Part of a small language model's weights: MLP 256 SwiGLU.
Each number is 128 + 32 x the weight over its row's rms, rounded and kept within 0 to 255. Layers, rows and columns count from 0. Numbers have three digits each. The size before them is the row's rms in percent of the matrix's.

# v: layer 2 attention value, 256x128, rms 0.177, rows 141-160, columns 64-127
# o: layer 2 attention output (transposed), 256x128, rms 0.14, rows 141-160, columns 64-127
v141 100:076087127113176171117124161132084121133168156152136155097153108099101097082126109109167129177118184093200119086105127155108100051123131198095120177171196143085156100115107098128075088084131112
o141 085:172127136125098125183127106115153129145120188071118109131078151133116142132146214155183161125168107153107063160135102148116114123208144189133100112063128089127148124115173051124137150151111127
v142 090:156153106177118079150094117106169118122146105119179180198115138157092153139144143108098193144150145124124191179135117102149117169082135098126165102125122121201137143113133118165182126173151150
o142 086:122125138163145121121165171184138136190121198108169129105121118100118088152125148166133147123167067140120100095136137154092145106072123164119171158123106074098164130167151105117181155111107104
v143 105:079081169118109194098147145166094141151121134170193104098136143100172139173068147161128155097135061141155122107132102098129114103141153120128159156129145165112131131134115139113139131113072012
o143 091:120122149125109139136089140073134066097168103154123118083138173152131126056150096107149115083103179161124180161112166119146162111187112120074124080154158188158105138135128124097082124166095206
v144 083:133159132156093180163114111179139072125108093159138138150123183102071151143113165151088136123136123172113102152166150056138129163083138094162170170212129151142092157127139100059204117099148076
o144 083:127145113143113120132119187170116131174147229114173139147086107117123085141129122171166123104169056139104112112146120187099136128121117176110150120098123081129157126150172115122146166102116143
v145 075:142133168122111156097097043121135175112103165137083084116143101097132158103103130134142104099189058129123115078117097174159115162159204144127118148095118096117093123160144120161099141153112095
o145 076:134142119092122122130102099071115114088154028161106120105174155161122155077149100082085120153087184110162190147109143058169142124107139101105121115142168167113080142138085173134094085123112144
v146 111:113119176209097153117115085169146096140128133135112106106137116112136130128105138113122028111160119123180153098140126063065124073179131092060135154131139140099144117089129072167113148145131122
o146 104:146141092115090151157131180100087137092140129088041131130192134183134144099131154156138123132194153137107185166119146115157089120146180155094083030137206105126144127122136163106100124130111149
v147 090:126077179143141188074178104207085073125136118123148106083158167092137109140143123096154140125153112154176162092075165143152120121156114149125139093078158089109120153138097144130101088098074094
o147 097:130118120110136192155068146080162116116111105179100137145099140172143105099119166144146121088180128148114083135117122128113134139184151138119072058135124128154081115084167108078142172166167167
v148 096:090082147146133143122168093141124151138182178167117078118165145129083124164157097084122051156085149158132150084119098128112159100136147108102112136154138109040146064080135102114132123130196084
o148 104:165143117109142150131069175126115148094082153042131140137150120137105144148155194126173091151143113089109142150162080119144047111189138163080095120123131086108093125115144131152080159104105135
v149 088:190132116166111133167132144117134086093148148081114142136146121137069100137059198073110145142102196083129137159096079153131142121126118117129104143185136098123195143116127090146120068108158151
o149 080:109097116182141101138180145160138150186119182110153182158102134091151117174090137158135146118151063137106116105144109158087127149104109168160125143097093129112169143128138103108143155152122098
v150 104:095056115088165147098196126168114133108152156133130100133159118142183121133069136126147076113102107113111137089103146161151210122127111147162151106118135109062135114172087134166108089136110087
o150 100:125143110134120167108068132125166125082101076152146135124124140132083140168092159100114138110088121155143084124154131135116132088156157081107094081131090143132079126075110120108105117147141153
v151 120:116167074033173145116127125112112121165100115115168181153165150100103126101128118081117165123088149122103079167129174164165123087153104177220121162145161083128088125118132174102140092147118137
o151 104:165107142181128101117151086136132140159123131155177140119066074136153148076133116142118116144159073130142110128151098168106136159120101134206101167078110168117101130109155070092126054138172096
v152 100:103136137005192099151120117160112104119117119129176095118182108156183113142178118098117089104117094143107147133146133168133140047140044168127121078113165109123143131158122177177145084103145089
o152 098:149139144131211187093152115140085177078102085190088144088121115137129153111123147091152178165117178127110066146118128121135085155116155095125114146131079130156090096124132121131115142120194139
v153 094:105106156076096142191081108147124098109096102097128101100094163147158168163092132137122142086159076125119143177131149143155172091151135120119173115101120097170146199182161127197162105080077076
o153 079:104152132101170155078198126133121092095157069198122136148131127131149121091142050103104149102096175122156123129079176097128115151083097088111131098156106154158131131142110159106117139142155156
v154 099:102133168085100134179051096076115183108093075115099102123096136106125167109100113197135145136159136103111058106146067118141153159172143118150120125097111163141083106098155146067134179075151160
o154 087:136158140070145095135093098077128117100179088146156099143092100136133196134156064070106137138056179104151176132113172087180132166105089127128159143127147167142125106195082156162101120116105143
v155 099:139099114053116096139143137109152080138113133171155166116123121174149115175091112086136160111040149109101160193153085122124116127134120146105112148132172118166153115086135119131095068093087090
o155 090:119112168187149112153158143129109173165142173046152100124122154069146119138113116125122138096136121141139084122170110165062126166146067148182134147131061121136169159114138096143127106174111109
v156 104:135115125077119118109142105158158090128142091195153121144093115174148150130163097096100157133085162164121123175123074157132126161122091135075132094112140123157134127089121148112121105118064064
o156 086:120126175166150130117108187135097158173120203059165120106133136097105063163142156147162123096126097134091069106148122171111148097178052166119137147125070088117147111134163105130174133129119170
v157 091:185102133118151127111147105123187098137141108112174149138137116125207097156092096178142167034108058114108199170086112104123102152166127082093142133099163128153104115124125151113097157160107112
o157 086:069141136147148115129108135071114071114140086155066098089198140135149149104102143103113135189134173111172154144182157109066161118082162131130133111118117152101134170081105135131151117118118144
v158 104:099101147130095104092123121178143157134135087127143146141114084140161110141131121119101122108147122118135094158118137080126143148090128102130166141101065090148132097105129079131083158149092191
o158 094:109156155085138141131125162128151140081116091080119164073159140162137172165183145167108131089072122156157190137127147117143124135181084134108181061159160140167141155134103130073140076099140137
v159 094:170150112160097119148182090127143162092143126090080128142099121167102112168075187116101080137109135118082100085152120077128150147054163065131132132182050087161156080124141085134129157140192204
o159 101:076153093117136116105107179194138165151106158117150154157173130102092145223117099159110119108086066111153186111146113135122095148075142137120160118122126102105160148136109148113100142113111109
v160 084:118138104166160140061170091116142168087198150161089088178131114149132134132157091154141111167185079157161174068131112189162102157115181123104156131102109091117123137158118117151084128227114067
o160 088:109133137101107136152089120100146117112104053139139111053194166120093143113165177118105105152025175118152162159122120052138157060166144103106101121143173149100080135113097137149114108110095158